Part of a small language model's weights: vocabulary 2048, a variant of Adam for these matrices.
Each number is 50 + 12 x the weight over its row's rms, rounded and kept within 0 to 99. Layers, rows and columns count from 0. The size before them is the row's rms in percent of the matrix's.

# layer 9 MLP down, 384x1536, rms 0.033, rows 164-218, columns 768-895
100:70 19 42 47 52 48 57 58 53 53 42 57 72 43 66 44 51 68 47 47 49 40 60 53 44 50 32 48 54 50 63 46 46 47 61 50 65 23 74 54 46 94 57 51 65 57 49 50 30 49 44 50 59 53 72 43 66 35 31 54 48 46 71 56 57 46 71 38 58 54 38 48 51 81 48 47 53 32 46 54 61 19 56 60 55 45 27 53 35 44 24 66 52 66 54 55 45 55 51 50 42 63 48 58 56 49 42 39 63 47 76 66 62 49 55 35 59 46 41 37 42 56 41 49 58 61 50 68
094:46 33 58 38 51 47 71 49 55 42 12 41 27 53 52 26 32 44 75 55 52 34 56 44 65 44 61 37 44 67 41 59 76 45 31 49 57 61 48 46 45 56 59 64 44 43 51 30 50 51 36 45 39 34 78 45 56 71 18 53 55 55 56 37 52 43 60 68 38 39 51 41 24 52 40 51 51 49 42 64 52 60 61 46 62 58 54 48 50 42 56 33 56 50 64 57 52 21 55 26 36 50 68 46 37 51 64 50 39 45 54 38 53 46 54 44 38 52 41 23 35 45 44 42 57 64 39 55
100:63 63 43 43 57 48 22 53 31 45 55 53 43 28 49 65 42 45 49 54 39 58 41 32 48 54 44 49 70 55 44 46 45 50 28 49 55 56 36 36 42 55 61 59 71 33 41 34 45 53 35 40 59 43 47 45 71 50 73 51 32 65 70 45 47 26 23 52 60 48 40 14 38 59 46 56 56 64 57 47 81 21 54 53 65 47 51 41 41 63 56 45 39 39 46 46 58 49 44 50 43 41 54 49 42 39 58 49 27 57 50 43 47 50 52 38 51 54 64 55 51 36 38 52 47 64 77 39
098:40 48 46 41 59 40 66 52 50 50 49 47 42 49 51 45 33 25 49 72 53 70 50 59 46 36 67 55 52 45 53 54 49 58 47 64 60 29 57 45 67 64 44 55 34 52 50 55 44 59 64 61 41 53 16 60 47 48 45 53 40 47 48 42 51 52 61 42 60 54 62 13 54 54 51 36 53 74 52 59 52 37 59 70 44 55 38 61 45 29 54 67 29 70 51 34 34 43 40 23 43 23 40 40 47 60 13 71 47 61 57 41 42 40 37 66 29 44 29 38 78 47 59 52 70 62 13 72
099:57 57 46 46 34 64 47 55 45 39 55 52 49 46 56 62 70 61 64 63 57 30 47 58 37 37 50 69 48 38 54 68 47 67 52 48 51 47 47 67 32 52 46 44 54 60 63 36 46 68 61 53 51 46 51 28 77 40 53 31 53 49 60 71 31 66 34 48 50 60 35 61 54 61 48 65 29 56 54 59 48 62 52 61 47 45 45 38 32 50 49 51 23 34 40 55 29 45 29 42 45 41 46 38 38 50 43 48 83 44 46 33 71 29 66 53 58 36 59 49 36 47 48 37 43 43 54 29
101:67 55 63 46 57 49 52 58 64 55 23 47 45 56 57 64 40 61 34 90 53 28 33 55 36 53 49 58 59 43 46 57 59 48 46 57 31 62 56 54 64 52 43 53 30 62 48 73 46 39 64 33 66 46 47 51 59 62 34 57 50 66 32 34 45 68 54 74 62 65 50 44 68 54 45 43 46 54 42 43 85 75 61 24 46 61 32 28 42 63 29 57 40 47 52 62 63 18 61 58 35 52 44 54 53 61 56 40 51 60 38 44 66 52 57 38 35 81 46 56 71 62 39 48 60 62 61 48
101:51 44 41 61 44 40 48 72 50 47 51 57 50 40 64 29 28 45 48 40 57 56 46 42 56 64 32 28 58 59 63 53 56 39 42 47 32 55 53 57 57 57 63 64 47 36 39 32 61 43 57 55 41 45 38 38 54 59 55 46 53 33 37 47 48 41 48 64 50 50 42 43 53 42 41 39 46 51 58 53 51 35 52 50 52 80 38 78 74 54 57 50 67 43 33 45 44 69 73 32 41 30 55 51 47 49 48 52 39 46 61 52 50 57 28 30 41 27 49 44 64 45 29 48 66 36 36 27
103:57 62 49 42 50 58 63 40 37 44 47 58 44 61 57 34 42 62 42 61 59 22 23 45 55 44 51 46 66 55 70 60 53 44 55 63 56 56 30 68 30 59 41 43 50 51 70 54 60 35 60 39 55 45 38 37 35 41 39 20 17 61 36 61 56 68 38 32 58 60 58 52 29 65 46 61 39 31 46 37 46 61 51 64 55 53 52 46 37 65 34 56 38 53 47 66 64 45 62 68 39 25 69 48 51 50 65 48 53 51 55 55 29 56 54 44 56 37 56 73 17 52 67 45 53 50 31 54
101:32 81 34 33 31 55 36 26 48 44 49 47 53 70 31 71 62 29 49 36 47 43 48 52 56 39 40 52 59 44 51 31 66 64 32 56 40 40 40 55 51 33 46 33 59 62 16 61 44 67 49 46 37 40 38 38 68 36 51 63 58 29 49 51 53 56 45 36 59 60 57 64 38 41 53 56 77 53 49 38 55 51 41 31 51 62 55 48 29 63 57 59 32 41 63 37 50 41 53 52 38 44 25 44 27 42 45 39 50 57 56 63 50 54 60 84 63 39 46 38 51 45 50 58 50 56 55 49
096:26 58 49 42 54 52 62 52 55 43 64 38 32 54 52 51 41 66 25 58 46 58 36 48 61 32 52 48 66 39 11 40 56 61 66 38 49 50 57 47 59 45 47 20 54 43 69 87 40 26 46 38 28 53 46 43 41 44 79 36 53 30 61 25 36 57 46 51 34 70 43 52 58 40 62 44 51 71 48 68 49 41 61 52 37 46 42 38 77 55 56 53 59 51 61 62 35 44 36 58 44 38 47 33 54 34 64 71 43 43 31 55 39 47 50 68 51 54 39 49 46 59 32 55 36 59 44 42
095:59 51 52 56 48 50 63 47 34 67 62 75 61 45 46 52 47 53 57 47 55 70 42 59 48 47 43 40 37 54 44 55 28 24 61 49 54 43 36 45 37 48 41 54 71 58 48 50 44 32 47 49 51 38 32 60 52 46 36 32 43 48 70 36 61 26 74 41 60 37 46 61 59 63 25 66 39 40 56 75 29 40 61 62 59 65 62 43 63 25 56 68 58 47 60 61 43 48 45 48 58 58 54 73 49 43 38 44 50 35 38 59 79 56 54 56 39 49 52 67 43 60 53 64 55 48 32 61
100:40 51 62 33 46 45 29 40 54 26 32 35 45 45 54 33 45 74 58 46 49 44 46 55 27 35 62 46 63 40 41 36 38 58 45 50 42 61 56 54 50 51 74 62 70 63 49 48 55 47 73 40 39 53 57 25 37 44 42 56 67 34 28 61 27 41 39 52 48 50 74 36 41 54 39 49 64 56 51 50 73 65 69 45 61 54 52 76 53 53 69 36 61 53 42 52 49 46 53 28 53 46 55 48 29 49 79 34 66 60 52 55 31 43 75 51 46 33 62 43 24 37 48 35 09 45 48 51
098:43 43 34 36 44 60 41 48 30 45 69 58 65 46 89 56 57 39 58 54 41 39 35 37 61 34 39 36 23 51 33 59 46 55 40 54 52 38 46 60 35 48 49 40 33 35 52 56 68 19 46 62 64 40 54 61 75 56 50 54 45 28 39 57 58 51 75 31 52 47 57 46 40 76 54 64 53 77 50 59 37 49 29 68 40 50 50 74 37 47 40 55 59 56 47 47 47 46 24 50 51 53 52 61 25 42 43 48 60 56 57 71 34 53 52 27 68 54 66 44 40 52 49 54 39 61 41 33
103:62 36 37 47 59 46 47 38 35 41 34 50 52 62 68 60 68 31 46 77 44 59 30 53 53 73 60 70 47 66 62 34 32 39 62 37 37 60 46 51 65 43 57 40 42 54 42 62 37 55 39 48 57 84 37 60 62 35 52 49 40 67 57 43 58 53 50 30 51 41 84 30 76 69 57 64 62 56 46 59 57 64 28 52 64 34 66 41 44 50 70 59 49 44 43 65 66 38 60 47 56 45 45 76 53 41 37 56 65 33 54 78 47 60 60 70 58 54 38 35 43 58 50 42 53 25 60 58
099:50 35 48 47 64 66 64 48 65 60 49 44 44 39 52 54 47 53 61 37 49 51 65 52 53 59 43 36 52 44 49 39 44 57 34 67 61 38 63 37 50 66 71 63 55 66 35 43 61 63 54 70 49 38 65 28 57 51 47 51 49 73 36 41 73 55 60 44 64 45 84 28 44 54 27 51 45 37 43 44 61 21 62 44 55 50 46 74 52 33 24 67 74 63 65 34 65 52 61 11 24 46 53 46 55 48 54 56 26 61 66 80 23 32 50 52 58 53 47 47 58 66 47 35 25 31 74 46
100:39 67 48 39 37 61 53 58 57 46 39 58 56 67 47 35 46 37 49 30 63 20 58 49 56 70 52 36 48 31 31 61 47 18 51 58 42 57 37 57 60 54 63 51 22 63 41 45 37 52 65 50 36 57 61 36 60 64 51 47 77 44 44 55 59 32 55 32 64 35 68 64 55 32 55 47 35 46 54 63 47 61 52 29 52 50 49 22 46 63 69 63 73 50 31 57 56 62 54 64 59 57 63 48 45 28 68 48 62 69 58 61 75 59 44 60 62 52 56 56 36 39 61 33 48 58 41 47
097:51 63 53 76 39 55 53 46 60 55 44 43 71 50 33 39 67 60 51 39 59 47 59 71 56 56 54 37 55 42 31 40 71 54 51 60 57 48 46 43 43 56 51 50 38 31 50 43 59 72 45 62 81 62 44 64 63 31 43 70 55 60 28 57 48 59 45 68 63 46 57 57 43 53 36 39 53 46 55 34 49 55 40 57 41 53 57 49 64 71 42 45 27 84 50 59 31 51 58 43 50 31 39 23 53 40 32 42 62 56 55 63 57 50 55 43 56 55 47 24 52 48 32 43 49 64 34 56
099:61 61 39 41 50 70 44 48 37 37 60 49 72 62 43 58 46 40 19 37 51 57 48 56 37 53 52 50 60 40 27 61 50 54 43 79 40 52 41 50 49 38 60 35 72 41 31 57 35 52 55 67 64 38 68 27 34 46 58 52 50 47 42 69 52 50 63 66 58 58 45 72 46 41 42 49 40 55 51 49 41 41 38 67 31 69 86 45 54 53 48 43 58 48 35 51 60 53 66 53 54 41 38 70 53 60 57 29 61 55 32 47 53 35 39 44 36 46 25 50 60 49 51 70 56 60 52 44
100:55 56 51 49 63 37 50 55 57 60 57 69 48 61 32 52 36 36 51 36 44 25 36 42 39 49 47 45 56 34 45 55 63 43 35 33 57 30 42 46 65 46 71 43 36 43 57 36 30 23 58 55 40 49 41 50 42 45 68 63 63 28 45 39 57 46 48 47 64 54 62 52 27 34 52 75 52 48 57 56 47 50 26 51 27 47 57 54 54 61 43 50 58 45 50 54 57 57 45 57 59 28 66 32 74 51 38 51 49 46 42 66 69 44 66 49 49 39 31 64 58 48 52 75 50 51 46 41
098:59 49 66 43 50 50 43 45 64 71 24 47 42 53 36 81 47 55 49 38 42 67 35 61 47 60 45 46 58 54 56 71 60 41 57 42 35 64 51 52 20 47 58 55 50 47 49 35 66 54 52 37 61 19 60 43 51 60 33 30 40 18 54 41 48 39 61 51 61 49 40 46 77 55 15 49 51 35 50 44 59 55 36 40 52 56 33 57 53 64 39 44 30 60 42 54 28 36 43 56 45 64 63 33 38 44 48 39 35 44 40 38 60 33 09 70 54 47 51 62 50 36 55 44 60 51 53 56
099:68 58 38 50 65 61 62 49 59 40 40 55 40 57 58 53 39 66 41 52 36 37 41 39 55 61 42 33 42 60 68 73 49 46 54 51 29 42 37 62 61 39 58 40 64 46 53 44 63 49 54 52 50 39 63 53 32 42 69 43 52 55 36 53 35 36 88 43 62 42 42 32 64 59 65 57 33 29 59 71 47 46 43 43 37 54 31 42 37 40 63 53 59 63 33 68 43 60 45 55 58 55 69 54 39 45 53 33 58 49 52 44 65 47 73 53 63 60 53 56 47 43 62 52 32 41 61 37
097:46 63 66 66 49 36 56 49 48 60 53 36 48 47 65 47 34 66 48 55 57 45 67 46 71 44 52 48 30 48 66 47 49 28 40 59 60 41 45 55 45 40 56 36 42 56 52 35 54 70 27 52 53 47 39 24 44 64 79 55 55 46 73 40 68 34 48 43 58 41 62 39 47 59 55 59 47 34 62 57 35 35 43 37 59 35 73 39 56 45 78 57 27 42 54 44 48 62 58 55 73 64 35 68 69 40 39 53 47 45 47 43 72 43 35 39 54 58 53 70 63 40 46 69 48 45 47 72
099:44 45 49 40 64 39 57 55 61 63 59 11 40 54 49 52 40 46 54 42 53 58 39 49 41 40 65 35 52 62 58 53 65 58 50 57 63 51 60 35 48 57 31 54 40 35 49 63 49 50 39 66 50 58 32 31 58 50 40 26 60 39 42 58 51 42 45 71 42 47 47 52 72 51 78 25 49 52 61 69 50 54 37 71 57 43 52 92 60 56 49 50 37 56 51 29 44 37 63 53 31 52 38 27 20 52 30 65 42 45 60 30 48 48 46 66 49 30 65 33 64 62 60 43 39 33 38 65
099:56 59 47 43 48 44 46 62 47 64 59 60 53 59 59 38 19 53 27 48 36 47 56 51 58 58 55 45 51 29 69 41 76 61 77 60 70 34 61 51 21 58 42 47 40 43 51 59 58 56 50 37 61 58 17 30 42 48 60 61 60 42 66 61 27 30 53 62 41 46 51 65 47 45 54 56 51 46 67 45 59 19 64 39 57 67 60 28 35 47 49 25 33 65 62 52 74 62 57 52 53 53 51 52 43 61 41 60 70 59 48 37 55 59 28 41 29 50 56 57 34 55 69 62 39 34 39 50
101:51 45 38 39 35 28 39 53 38 23 36 35 37 45 53 44 45 48 45 50 56 47 47 74 69 49 51 54 60 70 61 29 56 39 48 68 53 45 44 37 26 59 52 26 29 51 50 55 42 51 58 68 60 32 52 57 57 45 76 58 63 77 54 32 48 66 35 47 31 57 65 46 66 77 39 54 56 60 56 32 51 51 48 67 51 51 74 53 57 55 43 57 64 58 65 58 68 37 58 40 52 36 61 36 40 42 36 59 18 48 53 52 47 64 69 55 54 51 53 45 62 60 52 61 64 56 42 48
096:48 50 37 43 59 20 54 49 56 43 60 39 71 38 59 36 37 63 51 51 48 47 54 55 64 68 61 63 28 55 21 68 49 38 61 55 48 49 39 46 39 42 62 58 52 75 50 63 36 40 42 45 51 47 62 44 56 51 55 14 80 51 48 50 41 59 48 45 59 72 72 66 65 43 47 43 47 36 50 37 31 37 57 67 50 36 45 74 40 82 50 42 50 40 59 73 37 50 59 53 64 46 36 14 48 46 51 41 39 36 55 35 47 46 53 50 43 52 46 53 70 43 54 38 53 44 62 53
099:45 47 70 50 46 63 39 59 35 11 28 48 25 37 39 53 46 53 49 47 52 55 31 49 40 57 41 41 30 61 50 62 64 57 49 55 46 51 67 45 63 45 47 53 36 37 27 63 54 63 42 50 34 46 37 68 45 49 53 52 35 55 20 56 36 49 33 31 60 70 59 40 62 54 15 52 69 63 49 35 61 65 44 33 40 58 40 40 50 59 68 44 36 28 59 43 53 62 65 44 61 35 42 45 14 70 36 46 35 40 52 74 37 68 50 67 90 63 63 49 51 57 41 48 47 56 52 71
096:31 67 34 50 57 43 45 41 49 47 49 62 29 45 32 57 54 31 49 59 53 45 40 69 77 47 40 49 48 29 46 49 50 79 68 55 66 74 38 45 69 33 56 54 68 58 42 69 53 51 51 38 35 51 68 55 30 39 81 24 47 69 50 50 54 51 37 57 52 46 48 36 55 47 42 49 48 73 29 76 68 71 57 51 37 28 39 35 52 47 41 64 46 60 63 57 48 69 48 65 37 51 40 55 68 31 71 52 61 52 50 61 55 47 65 30 56 64 37 41 41 50 51 38 65 40 60 56
101:36 30 47 49 61 47 34 25 56 45 69 44 43 66 52 70 47 60 54 41 43 42 52 50 56 62 57 54 46 72 40 46 47 45 56 55 63 42 47 55 48 47 69 51 39 59 47 63 36 42 51 37 51 47 32 54 51 51 53 53 39 61 53 44 54 62 40 49 72 69 43 29 36 74 67 50 60 46 57 43 62 38 46 72 59 64 63 59 28 52 42 27 44 38 38 45 45 57 26 53 58 57 40 64 72 41 60 65 58 41 58 51 58 64 74 50 51 52 47 59 43 43 49 45 46 51 51 39
103:47 55 57 57 58 52 55 46 57 58 43 57 32 52 63 47 60 68 53 56 58 49 46 53 58 79 56 48 47 38 57 37 47 59 78 72 46 55 52 50 61 54 56 41 54 56 38 64 43 41 52 49 42 47 65 48 63 30 38 54 49 71 45 48 58 57 60 54 41 49 63 47 48 61 45 68 43 39 43 43 45 24 50 55 52 53 50 31 61 62 51 66 44 56 38 58 81 51 59 43 56 53 54 58 40 35 53 45 54 57 43 37 45 38 43 55 41 57 64 57 45 36 34 38 50 58 51 57
099:49 50 45 78 42 49 46 72 47 56 33 51 43 55 67 50 39 49 49 42 37 69 62 48 41 67 55 51 70 55 64 56 65 48 43 73 57 27 70 40 59 39 51 44 46 40 57 60 31 53 78 57 66 62 59 63 55 68 24 64 55 46 22 52 40 61 45 59 77 61 57 56 58 51 56 41 31 39 57 40 53 55 41 41 31 38 44 59 44 59 79 50 54 55 53 24 41 55 48 42 60 53 54 56 59 58 61 47 34 45 37 44 43 46 60 49 53 31 44 61 61 63 50 38 62 45 45 44
112:30 51 44 69 45 55 48 69 60 51 46 53 59 27 55 49 41 46 56 40 66 61 57 55 82 62 67 41 44 44 41 50 43 51 58 67 45 61 39 68 52 49 57 56 55 54 42 38 38 38 35 35 43 47 43 26 33 68 94 51 42 70 50 54 71 57 45 61 47 74 57 58 49 62 36 54 47 49 81 50 46 48 51 48 32 48 54 44 42 54 50 54 33 47 63 32 41 68 56 33 52 61 36 47 33 40 39 45 52 58 44 61 40 47 59 34 60 48 62 53 54 34 64 39 59 63 31 50
103:42 44 17 48 36 40 27 61 51 49 52 50 32 60 45 49 61 28 49 50 55 59 43 46 52 51 33 50 56 40 45 45 50 64 60 48 38 42 46 53 64 31 40 41 69 54 43 57 42 50 67 53 38 65 54 54 59 46 45 42 37 30 57 39 64 73 38 52 64 50 58 49 51 58 48 44 64 58 43 52 55 53 60 53 34 54 45 39 43 46 53 31 69 47 50 51 56 54 41 57 27 73 39 52 58 45 38 36 53 56 32 29 58 52 55 66 55 48 23 41 46 66 39 54 57 36 35 43
098:47 40 44 35 56 43 40 50 64 45 27 63 70 80 20 57 55 57 44 70 67 38 41 49 36 56 64 47 57 83 51 33 60 27 48 52 35 34 64 73 63 59 45 41 43 55 42 54 62 69 54 42 74 22 37 53 66 64 25 44 41 68 71 35 68 64 51 49 62 58 50 67 58 56 55 52 52 61 49 69 54 62 57 63 65 47 39 67 44 48 46 57 58 46 68 61 56 29 34 54 36 60 51 56 61 45 33 38 47 64 54 66 74 55 52 57 40 48 45 48 36 51 53 37 38 63 55 51
102:66 56 46 51 54 52 60 59 50 66 52 58 57 42 47 50 46 46 54 43 47 46 34 39 57 40 41 28 48 34 34 60 52 37 57 49 43 52 38 42 53 51 51 41 48 48 58 40 57 44 46 66 40 42 51 52 61 50 53 28 51 35 50 44 52 34 54 44 60 66 26 29 56 31 40 41 28 40 70 52 63 37 51 46 22 81 60 24 63 57 49 51 78 47 54 68 67 73 40 69 42 59 55 60 46 55 21 56 72 50 61 44 51 50 56 63 67 28 38 24 80 56 55 65 73 56 25 64
099:60 66 32 55 50 45 27 46 44 38 51 49 52 54 51 55 51 52 54 45 54 32 65 43 53 27 67 37 51 61 60 20 70 41 44 39 49 52 37 45 26 57 52 50 72 38 36 22 36 55 40 48 51 41 46 43 56 60 55 53 62 42 46 58 52 42 39 66 58 64 36 57 46 65 71 46 44 60 54 55 40 51 57 57 31 53 44 71 48 47 57 54 52 59 74 40 54 58 56 44 43 56 46 51 30 48 68 56 71 49 38 41 75 49 67 51 48 47 72 73 54 43 47 47 50 46 52 61
094:62 34 33 38 50 40 51 51 64 52 55 71 65 49 72 40 49 66 59 40 47 65 38 77 44 57 44 42 76 60 84 81 39 30 39 27 53 52 55 63 59 41 64 34 58 50 39 47 65 46 41 49 54 45 48 33 31 40 57 50 40 62 58 64 66 43 55 41 36 39 55 50 47 67 53 61 49 69 57 54 48 60 40 24 45 67 63 64 25 65 51 74 62 52 51 56 29 55 56 34 48 57 41 31 46 54 34 44 35 28 57 40 63 37 62 53 39 68 63 40 59 50 46 61 43 48 30 52
104:54 58 42 35 45 68 34 52 60 61 58 26 43 52 37 52 51 32 34 48 56 59 52 47 54 43 60 40 50 30 51 64 55 13 41 58 57 51 53 39 56 40 40 49 58 39 60 50 40 57 51 21 54 43 54 25 44 41 44 51 31 51 42 62 43 44 32 44 38 66 48 60 60 52 37 42 71 54 59 29 28 54 56 55 57 69 51 56 28 57 73 54 37 64 34 67 67 56 37 56 60 54 49 51 30 52 54 46 54 52 57 47 67 53 18 43 35 62 35 46 54 66 69 63 62 90 42 43
098:49 47 44 63 52 44 44 71 47 55 33 72 57 42 36 44 33 34 47 58 64 44 42 50 36 33 39 33 30 50 47 38 68 38 66 69 40 58 38 45 43 63 60 43 44 59 50 55 35 50 32 58 43 31 51 56 54 57 64 65 58 39 31 55 31 56 78 63 23 48 55 40 52 44 51 54 56 39 42 32 48 47 41 45 48 51 36 62 49 49 37 32 37 54 48 26 37 48 37 50 59 42 52 53 17 41 48 47 35 43 44 41 34 50 56 58 42 40 65 45 64 52 45 41 54 51 76 57
097:54 73 49 52 49 47 16 37 54 45 50 43 59 65 56 71 56 51 26 49 24 74 47 31 51 48 60 57 57 41 54 42 41 67 61 49 52 56 36 34 54 34 29 60 53 49 60 51 65 64 58 52 27 45 52 46 33 42 65 54 59 56 63 58 51 48 65 54 28 45 46 44 49 58 50 59 68 48 63 47 59 46 52 44 47 38 62 55 43 39 54 55 64 40 53 57 57 57 57 70 34 49 48 43 36 57 45 49 41 54 26 53 56 51 20 42 60 62 58 47 46 25 74 54 42 45 59 31
104:34 68 49 41 99 48 30 36 40 55 48 50 47 62 51 39 29 61 43 48 41 61 50 33 49 45 38 42 28 57 67 57 62 52 24 58 46 38 55 41 68 51 59 62 38 64 49 48 38 38 51 63 57 49 44 38 49 45 42 40 42 66 22 57 46 51 53 46 64 39 61 68 55 54 74 53 71 48 44 78 28 38 47 63 53 33 52 71 60 64 41 51 34 47 50 49 57 46 59 41 51 45 37 43 38 26 60 54 57 39 50 69 39 50 54 73 58 37 65 64 49 69 33 62 42 46 58 37
096:44 43 37 52 63 57 26 35 45 39 37 31 39 34 42 54 49 66 23 50 37 43 35 48 53 37 43 50 49 57 43 47 46 58 32 32 49 41 67 47 26 55 53 54 46 45 66 46 46 64 50 41 35 49 62 44 50 81 55 54 49 53 54 59 53 47 37 40 60 45 63 44 48 61 50 39 38 61 58 52 58 67 71 56 41 54 62 72 50 38 62 53 42 42 30 64 39 70 35 46 46 62 53 47 49 36 51 70 50 61 55 45 59 50 47 52 61 60 33 74 49 59 43 44 71 63 42 57
099:56 60 57 43 46 24 27 45 65 50 54 40 84 48 43 49 42 74 49 65 56 34 53 44 60 52 48 49 48 42 35 55 44 46 39 57 59 43 48 36 71 73 37 78 38 59 55 66 45 76 54 62 60 51 53 40 53 57 57 45 70 70 78 58 46 53 52 64 48 34 37 60 53 49 33 68 67 32 50 67 52 62 60 57 45 62 48 26 56 50 60 55 47 46 53 41 21 51 47 43 33 45 36 58 62 63 39 36 38 51 53 45 56 44 40 27 44 67 43 68 62 80 66 46 56 30 40 22
099:43 61 22 28 47 62 74 52 30 45 63 38 46 57 58 64 64 56 63 45 61 34 34 41 28 80 47 50 41 37 45 58 41 62 73 58 52 48 54 50 49 60 54 51 49 52 68 54 62 50 50 47 35 62 65 38 49 36 47 49 30 39 55 41 49 72 29 55 48 50 52 52 58 65 59 63 76 33 40 64 65 49 60 52 46 61 46 39 64 46 56 30 37 59 55 40 45 51 45 33 39 71 54 72 25 36 53 64 57 58 39 61 55 50 66 53 41 68 42 40 56 42 39 56 49 34 49 19
103:52 58 56 52 45 47 57 44 49 42 47 49 32 42 57 74 41 44 48 58 42 42 42 43 37 61 60 32 27 26 33 39 39 52 31 42 71 42 56 70 33 62 59 62 52 68 36 43 35 58 50 49 52 32 35 36 41 47 50 47 44 26 45 55 32 51 49 49 33 50 86 29 48 57 48 62 61 56 55 28 74 49 70 67 65 37 44 45 37 61 47 36 59 44 45 61 41 51 47 25 30 47 51 36 46 49 56 46 60 48 56 49 57 49 52 70 60 51 47 43 69 32 43 65 75 65 59 69
097:52 37 43 66 49 38 42 62 58 53 69 50 38 52 74 52 32 70 47 63 50 70 39 46 39 45 42 55 66 60 59 64 53 76 59 46 39 64 52 55 44 58 51 53 51 53 62 52 50 44 60 48 54 67 59 67 36 61 60 53 61 52 49 61 44 63 44 29 62 47 33 32 57 67 50 49 40 46 55 40 57 52 30 57 47 53 42 44 20 36 57 47 27 48 50 58 65 67 42 44 44 46 41 61 45 64 26 57 59 48 52 56 34 69 57 64 32 55 46 12 61 64 44 59 43 60 60 76
102:61 30 42 55 50 45 41 38 35 79 54 35 42 46 46 37 38 38 77 39 46 32 36 63 49 36 67 32 55 58 73 53 44 32 26 42 50 48 47 65 57 38 37 54 43 41 63 46 42 69 52 56 43 41 57 34 46 65 31 46 73 36 56 48 81 54 38 58 46 52 41 59 44 33 40 36 71 58 54 53 42 50 53 57 47 16 55 62 41 53 43 49 71 52 51 52 46 55 51 50 37 44 37 37 68 27 63 59 56 56 62 48 56 34 56 61 35 69 58 54 53 39 55 53 47 57 57 60
096:41 42 45 75 63 48 51 33 71 40 37 45 16 55 55 50 70 30 50 63 57 51 45 59 56 46 44 51 45 56 52 42 52 60 18 71 47 66 65 60 53 53 44 51 28 48 61 48 69 38 53 48 58 51 63 55 51 59 41 10 38 23 74 24 88 70 74 38 41 56 38 46 46 34 35 66 53 55 64 45 35 79 46 53 57 45 65 26 53 37 43 49 41 24 39 64 42 46 71 60 46 51 72 55 39 60 58 57 48 48 48 69 37 54 43 48 48 46 61 38 20 57 45 56 50 48 52 31
097:57 51 48 57 43 25 62 43 49 43 73 55 56 51 53 34 48 54 43 53 88 43 39 44 65 41 51 43 31 63 51 46 42 53 51 46 54 65 34 55 38 53 46 62 45 43 45 64 53 57 46 31 56 48 46 60 52 50 55 39 34 68 74 47 30 60 35 62 69 53 44 48 47 64 43 52 57 51 25 54 53 40 45 45 46 54 54 48 70 51 43 52 44 48 41 55 53 48 68 57 42 73 67 37 57 45 54 61 48 49 47 47 68 60 16 60 57 67 48 36 43 42 56 46 32 46 63 43
100:47 42 62 45 53 31 49 55 39 50 76 33 29 31 59 48 44 54 44 38 75 49 48 32 45 82 37 60 45 47 50 42 42 65 40 59 61 51 44 24 50 52 55 59 50 46 47 61 70 38 37 43 33 51 43 34 64 48 59 51 43 45 93 63 65 55 38 56 64 59 48 45 50 54 60 53 48 48 81 33 52 33 60 58 28 60 55 20 40 58 49 58 61 62 77 47 62 74 54 52 49 45 54 73 53 39 71 33 59 56 47 55 48 39 48 59 39 70 65 20 66 48 56 72 50 70 35 57
098:57 65 46 36 56 42 50 55 53 74 43 70 38 69 33 64 38 57 16 64 61 52 54 63 44 74 38 62 38 51 40 39 53 30 74 48 49 47 52 64 47 47 33 47 48 44 39 55 67 40 62 42 44 46 55 30 19 58 56 51 40 51 39 63 62 55 55 39 59 32 47 53 44 60 53 48 47 46 49 49 40 41 49 37 40 51 42 47 36 36 60 48 53 37 25 46 79 54 63 51 76 65 26 70 55 46 77 56 41 46 47 38 44 57 56 54 41 67 41 34 20 31 41 54 52 64 37 41
125:53 55 56 40 43 52 35 51 54 58 26 45 43 50 56 69 50 44 52 54 37 50 64 41 31 46 40 32 19 59 47 32 48 37 37 34 39 46 60 59 48 30 60 44 21 71 50 38 49 48 28 55 38 68 52 45 36 72 34 59 47 38 30 45 51 47 62 43 44 53 26 46 63 33 68 77 57 38 62 58 37 40 48 76 32 55 51 33 46 56 61 55 51 56 50 66 50 54 54 60 52 35 59 46 48 42 51 41 44 77 40 50 50 51 49 57 55 53 62 45 40 72 47 34 47 29 27 47
098:32 42 58 46 47 66 54 57 70 59 34 40 34 51 36 50 40 56 46 65 48 37 33 53 54 31 62 31 48 48 49 39 47 48 50 16 41 36 56 43 49 25 57 43 57 62 43 51 45 52 46 49 48 52 43 50 42 63 62 43 50 19 61 42 41 44 46 45 33 48 45 56 68 32 76 33 67 52 43 51 56 41 52 48 73 61 32 33 40 45 40 44 44 55 41 51 73 60 44 62 51 41 61 58 39 42 51 48 50 57 30 68 38 65 52 53 60 45 54 40 54 58 63 42 47 55 52 50
096:66 42 45 46 38 47 30 52 29 61 40 65 57 29 69 45 30 70 77 50 26 28 49 39 22 52 55 39 28 31 73 45 65 24 40 46 40 33 54 70 48 33 44 44 29 58 37 31 58 47 67 46 42 41 35 63 36 52 55 26 53 31 44 41 44 34 60 45 43 51 50 42 40 48 44 58 65 40 61 52 56 46 35 44 42 45 46 52 48 63 44 45 54 40 32 55 33 63 43 46 43 48 57 43 36 47 48 43 34 46 56 31 39 68 82 38 48 45 43 45 59 60 71 43 48 48 45 46
101:47 57 58 69 46 50 43 35 52 40 40 54 64 51 48 33 45 51 79 37 66 49 36 56 71 39 67 45 40 43 34 46 60 52 62 54 65 51 44 42 22 62 60 62 32 59 58 61 46 34 45 50 58 79 55 29 44 56 35 52 63 55 41 44 47 56 50 56 32 44 63 39 57 38 32 57 59 73 34 46 44 59 57 42 46 35 60 54 57 49 31 55 60 36 51 56 64 53 50 32 53 64 81 39 55 37 47 46 37 44 77 66 60 63 44 57 44 54 56 44 34 71 55 64 55 46 52 63